{
  "n_kv_head": 4,
  "attn_scale": 0.0884,
  "parallel_block": true,
  "init_std_qkv": 0.0246,
  "lr_head": 0.00678,
  "schedule": "wsd",
  "doc_mask": true
}
Each number is 128 + 32 x the weight over its row's rms, rounded and kept within 0 to 255. Layers, rows and columns count from 0. Numbers have three digits each. The size before them is the row's rms in percent of the matrix's.

# layer 10 attention output, 512x512, rms 0.0306, rows 295-345, columns 384-511
090:126134080128093136119095095152087142128140157127077151088145150117088164096097125146168189153108188106168152123124050092081098158124117129074126139090108120114112134136139153168087137122137135105142092157200131139145099128127133185107147179184142124124134151097091059095113197090191124163138170063124137184135162125130157160144181112129192200089106125161097105143145105117091184133135
104:086076128134104180084089157119137177106109110108127098146149125102157096072191127129164130187140100061065119131185083180183107124156112122165149128117105117158083058147145132108135155187122130147205122065128099135142171145146110108167137125095152116165091144166144123102151148128118102112192139194105080147125127116133100156106124102118150075095098151149122118096150124112115170157143
093:138118139112108120147096087131130131111086140149122092081142103132137133182146159082124106122128150134108126142145145135129143129124163135149131087145108133185101155184153155137143122178149094118122068099134181111122142139111168097146140148175123072127133138147176113091177063148158139110145125142178123185136155172094176173133135169153093191123078187094113161110101169080117149101144
098:209156081122172179163194182161171134109172160162218132160104119063170139100116131116120118118130084114153124130136161173148094164150095105149064129149108143051159161151146124081073124136143147138135142124113187114101058145142133186128134192076132115199070140140129186075126198159132067101089072120102140131102164179146089128130122102116111094072127150149141253129144099104151099106136
098:104122143109124128119156125119166186106116099081173094102136095152132163106074141147122139190163071114163156106128158113120137137093142149126116124172102127151105130108147104153099147119116169183127145085154157193085158127116147108094187164105143136105117122124099092159120144102134065152112151136142148131173103117086125086150142119206145153142098110116105122142127108173158113120134
091:160067101166108200134126160168171128157148153178163136143111152112162098153140156167131130072059100141138151183161110098084111156154124100142104119176115173090136048139138117105155129150062119113097116140210166095175138097129129213155131115156094150198157123135097115096142125148124110123149102119175119055113191140086133044074184034154137081122103162134088226131112082114127123164104
101:142098083124196120127118130114094169143112118149109127150132091138111132106153159148164072103185106141104114089100103114115150105151115133084120110158137159131136173141124113132133099159134150135145075107100151090150089103113141126047103102186099168155200110135065111154093110102118056132143111155118101105130108196118194099132118132108198081133138142173108142140165114154127085087202
098:152144169193162146119136203173150138160103108113089149138134118170096142106181131110140079075119092092146155076106176110106136115154154177114160103168111175092124152119106161100167142095117098147119156129137133138102198143147090105121175112101076209179177123128101134152140168114137101103186137097096142111157065074071162136082141120139087113077154111095157136126130151143128125080116
095:109152085150091125143180107135166078165127160114137179138157132179100117174165135134213137128225145104148128060105134108105099139157060140084144109126148115097113143126128080138079148123139083123124138152096132135161154114071095144104168129078160141122129111083133163145137171126122170065130104108156117116081128111096150119178105149099077136128140125148189171132151184189093087116093
102:128102115143138108153160206060142078145122155098142174161132166160126105157189090137153149107074093112149119147165163160111067122159145047156114176163166141048158112168050176067081083135107036156096107157142147115115160068097118194114160102098117143132103129103178167093119174120089143101115128133110152075110141121122094145084113171180084108151187084144131146122081134168143181151141
095:129133165083062163096172134157133175165104173140127120144088088123094090139141145164067091196108120057069167167124132136155167113131117132142126114107073087147103101096163129116111177132124113123130154125080154114100149146102126176155117171142098118111099144067154114082159144108155156094064151066191094120172151139154114100085104090167146095066133083082132127103172144236137151164142
095:132155099124083152119124164184109160091154069114117101090126104183162105144114092160181129189151110095126152167172149107113129120147103143121103128130144156133157140148129119139109134110101135165109121122157092091125108154105183123108141198118129124142127126089096126134151157139114138114113150132123107121096136108126150145138122050122156091103138076138108124111117162153128165112137
096:142146084124157158147136149129093171134086100113132143149120126150166143078163165074144086159101121131091141139120126101129112183112110167097165120103124144143158110120167125169126086119143129150079119133134140123164125161170082145151077161107137054121098127155130142137157115154117124203118096135189120114150111153121134134170125074125145089155072107145132148124143085082134073121170
103:121140144126107061156133117146119119104115095144095161139122130109136121083114115148134138122076095152172095164159130141096113134115152161150085158133131135072147161201134126168116094132113112104084101118152120112053135084144130146125155081131102117110126125093117100110096153135155124079134112126090192115156072193174121145103144115088064132061142100089108137099086157094113179083159
102:131178144144105163095160152227142149134138100193129151162080098154117095092109152166164041103117098162111186135193139165122115147156128157128086181211089160118138131104151108126131151137113096132098125117168121065138113151135186078146127081156136136113109103138142068134165097079146129111164147129080133150146122120127120098115108102093119142101135122125082191084161146139132145079095
091:079086166151148103193132131134120140177135142174077141171111152156085163098106116140165129160113157092138108093147154127136116137178118143194092193104162080158122117119112043139108108157141130146084186144130093137202085119096099186137130171153100122156157063127073129108080212091121141049127099110099130145141164139143127109135092148116120116068172116140088068114125148113132056176125
093:149142116114195146154134156149138164122151152113152125059134085171111114072118138158161111125097071147084107090175092113180119152162071164138106077094115176152150167097084153115130100123136154107134141118140127137164093154107146120139113144084166171097140146135141104096104173134119148125130109163133158100125160154131106122150146078108147097147177107127173169150121143127136105142126
099:083139149148066136165157137101120146143137121129101085148120193131129139130151145169082184148138129167158123150169106096105112147153087103114155151126142187083124140116115095112073152162088160154118132171196134128115123184129110106185106126145131173098146123148115050122194192140094094134107144140189114146101160135153087142074162151148164109141130168187157133096127148118113115126129
098:108178106077112094081109158113162067119153157128116139137120085161179163160062121130103082127136190095118121157150150164100111127054099134133116111114192118159144108102191076133134142121111097117148139113097121103170098055150135103146172136107129097144130169107122236112090093125142113134180115148145121144143141088105117150173082123116176177163116098129132194161157165101111072170102
092:146122133150145103146146189125191146146096125066185154080147198141148128088097155122158157121092061195110168058121079105121066084124076149124135068147126127082110127100130149070083111108190138111085134140144084104088174087124124124078144102112177144094120130138157155125122149143116121160129079093123159133126141080151129199168145189139177137115214138196130116146139168156167133124155
093:111114143110154097126147103110114090116161106186165093212131115180157220140114121088203107099140174094169095155123136187151114134168108139127094150178138161113150103128114123101113116141126078131162092113120152132142168087154115148132096093116071088188133125125128119162140091099111070132116125121145130164151116108157149124117118118100176126096112140140110162105127135119132138148131
097:120152125182120113128056119180095090101185120101108113156096108122101156195138088096223080133120131103087150132103097116115168190130175172139146139091145197168100169233121147147137124131200093087087025142070098182144140108192169126129133163106157084157138116188130141105088078191155133096147175154149119198105126140075165158147079163179079148142109128072122105144126186084109116143163
095:117149107160178088128106123182092126161124106197114094115186170092085077087188163140167184129164129130079088096133090129159121179130097157154103021136144124140074139102137089146144126128144134074165125095084136118142096111125135150124137107112162155120113153144114164159145107131128137096122101112085079159127149199131118111135098070082120114148128147128120111150102125128124162090102
094:143140162172084163162093116096127158153148140176118156163129191091097115129079089082110117075129181101112177169079116162199142164152121103107111119072106114182142115086127081152117188119089134094153167182157104123155136160124119140182065197174085102107103131121141119201144142108118127110125162078124106130118182123105092094132124109075106106137104169126135163141164088109133166137093
096:083174102131120103154115113088136122111158123128084128077105119142142125116118169133171103139135092171153077098155102129146130125116167091098127114178164078111157155180152125158075107144080075155081130161145123177130102116114100097116095106070134092158087069110181108130151129145121107124099163133118101092154096186128125142120135133142106127124136104066146121104116109129101088085133
094:188096051072085114163114115129124105103123152160077187085161111088117133111089101119095117148155114155114178129147128090078198114139109117120163163099133094140113147106132152148162095139136109153155135106107149112080067136145131117131173176109146081098132118077078130112101093136110175141112206147127166080161151059124116161176148116192113165148124091107062123154166131130135110110104
104:122140120131170167056159176157080132107168088148115103118138066125170146109182104144188127137162135124105084102123166113182097153140132173089140134151124153181115129170115137100101139105136111109174091141092117131102105103144187111137153141144139178127126179124107075168114103113103133140115147171102081165101083125127131097135104085170128153118169116167162088107125177144142105141165
099:154100158158147132112103114140139113113103128146128070142140090116185136146133119111165148128105143163068087111118130109183060110125138080111162114126153205182108138184182083122156102147135121074133119150121122100143138096113176093126095155107117099092129107201125161132132100153131191212148077179130152142175157152167113128094092136185108107174160125126085110145121164131138121087129
099:141128157140115135129145193119134143087106106117119098090108161116135134163085097076157129103179193080102211092107150148142093105144133170123109175096147099142181074118106116098116167132127127095179128143157061167095187123188092151155086125133132170179125123185080119113095132130193184131174140117064123170135095143111144150156141140119097122110120150167079154108108066200172143141086
102:137127116165161157158136133122086117110111064133166123153166106149062125109147106072174108151112119103120113116135113112142095156169111121201152063161137155130138130157104127134102167150110114080137101107089105173140139127099139137114080165134142157149115122147133082092172138134143133137185138129080077119129091128143141162171111138087086105082157149127125135181114179156132132080132
097:148107139151115172189126114091158169153102158121131089134146184109115177175165140108173167127166118176123097118116102162139122162207085143156122133133093074192131141139129112133127143163165165152132123135131097131141135134158097125101070121124162137147137104118153109152166174119124129095165132137121092085107113167182136191148150137151124088104159129160100077125135153132142125166228
102:175156067161136087150095129127162139121114134172131145118126138100109163141111124146105129154132128088126086192068148121147183159093161111106154133158115133121139121154089122106125102099151147145150132140105165158086128145114136119129084100071146128138183136183151080081115162164117094112035140135117163088139111135150147121119135175107157128136141124118140119096101128127132081085117
100:109080051100059087111158111107152164183132090064122137167157118077131145105140114144120151102129112101176122137131160118111139192126124113087173099106139128095149091121201141134163111139127116108117107142102148151102136054136136152032164104130139099145155156073092125079113098158082013084134133153161103072146105095176156142129204120158201201112138097177159100127188113140158069138123
097:159161189163121166126114071137147144143138147164160083107129133142110118116115138162133146115152069173125118160179128127117145062091166160080149147115088086178116073072146082155125118123179189124190113122140123157137125155140073111142094128173111179104115101129102131162194083106133079171109135120092128115074118151125095083108195160144141103116046110141164172147143041126187207108165
099:095171071150110174186132134113155194184111135113140145143143093057075091127155192169143112126132169122173163092150104048153139193094056117124147073082082087117178171139083124111172071149103123157115133136181084115153092140139164201099123055173183112136179150113083095196078097178154112130189126131189080046115111176161230084083177055078120220095082125175198160125203170153063111091161
101:150143122220114164130136109143176149153079128119159105148145149093168118143127096119158140153123154113115189135150092121193109197148127137114083108116124136187176139126166095139088142129123127104114130119149091123134111079194113135105113123162123105138127125137144112162138162157121092137240049106140112130145169134139155125149153092179079101077099117197104156101099158116148173098126
094:095103092171124101155084149072111121088144130133086145126141131111174121108094161120120098155063145110154120175118080144105099143139122165160142150093141055146117155150060136118097139121151139158127123172140099164090112135149183147169120126094162099086166163150086096116159124163125123113096117104117169152081120136168116140115129115144070126108084091129166124070132146079154137097152
101:137152187167151158132111157134108086128170090164137099083147122181100157106147147141154134128158086116161086079139155195140059145159115142161132116162157152086113169144141114145099151117107091121146128113123115129150179115082085066140083088120164199065144062078136108192122109100076107143131142121124109128096108138092080114123133117096126159060171149114173092127128171148122186112177
093:141094111144080134142080097111139097176080132109121067042106118126151103114124052121103187112167131142129152089104128169132127086103156103119123106178145141142134139144195115093111135139153167171123141103113095159136174111087118114120154152152109089079144150175137158099080091129100121146127195138110149108122092084118113162167106116154136168124151074141118080150160150113135164144118
099:139129161135155141188129082125121105159056124123131086096130114164135079102195182203086161130144101153058067065152138142126134102123123121139161090105140125140151166108115126160085131152134147104198143091062109136146139117164091094140065116129158161117121119112117120187170132110137072104177169145154086099084109196141115145123147061104144101107120138096191156122108134087160150087135
101:110081152081141147145174162134119155076143106092155078149155099108101107157194116171111107134124138066098156186140104209164150086125106142131135184072091078142127146144179156141061158170063112116161129117153052094103139177149216138170137149124146112106147186115138095068145172170106162113069141158114119120120151095168121146113137076129136058127129085138114140108167178156103123168121
098:168102112164111096104155145118113119200123160093080114055165076126150143071120187171060101132111104121168078100123135081094126074170174114138167092169130111114106079094135103077124103165197155152134185081182126129110099111068126077076125067141149184134103125102104106162158144118139087132128119151147111134132133094139135138132153090149158124154154087144150130141129103107113129134171
098:150094123098167177110090157152083056111163130110125139140101133153168153124126095147153107139156105119092102116130138119066102111131121150107111120188122197080128225147095152115127083137112105117151103068176113078190127150104165118131168110168110131100124134106162157163130166085134131126143140187156104180074158183125145129131168083117160117091176058121141136112158139094069161153130
099:187155113144128155118140137131147099138137134154076135072169111110133155150144135077103161092062127093154123096106099098153166168117166114155137078153133135161107125132100145053144120147124165145159130097168140200145129156158132147105116117138138133139185092149158147100113113155119124078104157116186086056137123086133151165119116145132133136136142102142095126062108161068106094208117
104:135098106161193133110133167158074141103175056142160169145143170112106090123127207061113150187148145086092122152134123109096150124170138111105151082150143168153116086101147128175107132136079118114113101110128144115088144119123165180096064123128149102141150113121149115097154146107162103141121149139149117163128092177086138098113095122117101116128123169139117134148145146135079150145132
100:154100113092163209095169195151104137136143048156106157083100102123099157139139197145094124075134120181117180138098111127070079157130116137122102107161138102157158111137140154131110112137119157168167145175142159138098102157079174155166091112082142113094113145056147074157122100072061089145074123107100155103116150129110125142154126085145133126131188044104127105119142107109081091103154
096:180134138167138141128160163188155147108101110153195130116169094142145200101133135110075110110123123109115174120123084108105102122116149124121121155118128075161134121086178178106143176132087190156112126130125098120080127175198153142168087080125144133109068135148148148106138120113078122207057099153084139110131083128132103123096178167141130135126147131110097177154114167126138091066129
095:078104134102095059153078150080116131131135112082084071136120137133154107140129131150125122156060136121092132129196093110132125054063126137179175131113095110137069091132145149146156171105173154107104110092146087166154146119100125090118056117118073121090137143100110145099137148114129110152145118099131186153113138132164145165147122094151167142171085162110118073183127114120105111149120
099:087111150169127120161085110081152084191123122193132138167092102140117114090112148123142093069088151098113123135091124092137144106082131162161117138130115159155143109106150079152129092136060118139137115155130142117143186121083112103164119110108110106105178082134202131125116109146105124100147106099108178176128128088151113196159136132116128125155109078142154101101175124166051157136080
103:171090104134100125088099122110110098127192175208137117101175089082095185144096135128194135124103106163125112101114119155076128147131084162136103152131137099114087143171136085106183127132127127104155128086135140143077098100120148132099149125142154151124162134107119105132090167149116209088164156172061087101150149089093179148130149084165098172123142130135091147103141099125166158102122
101:108133124105126146128132132162150103134143136164142115187106056133187137115084161144130097118135157086138116116123182118096136154103073162096155114110126104192176158134142090121157127150116138065167088102121100150093187081129135142173197127126085116140183157150095153135176138108135122153130114191141167158082109145137172124117085116164137143146076160197110104039132179074121107124132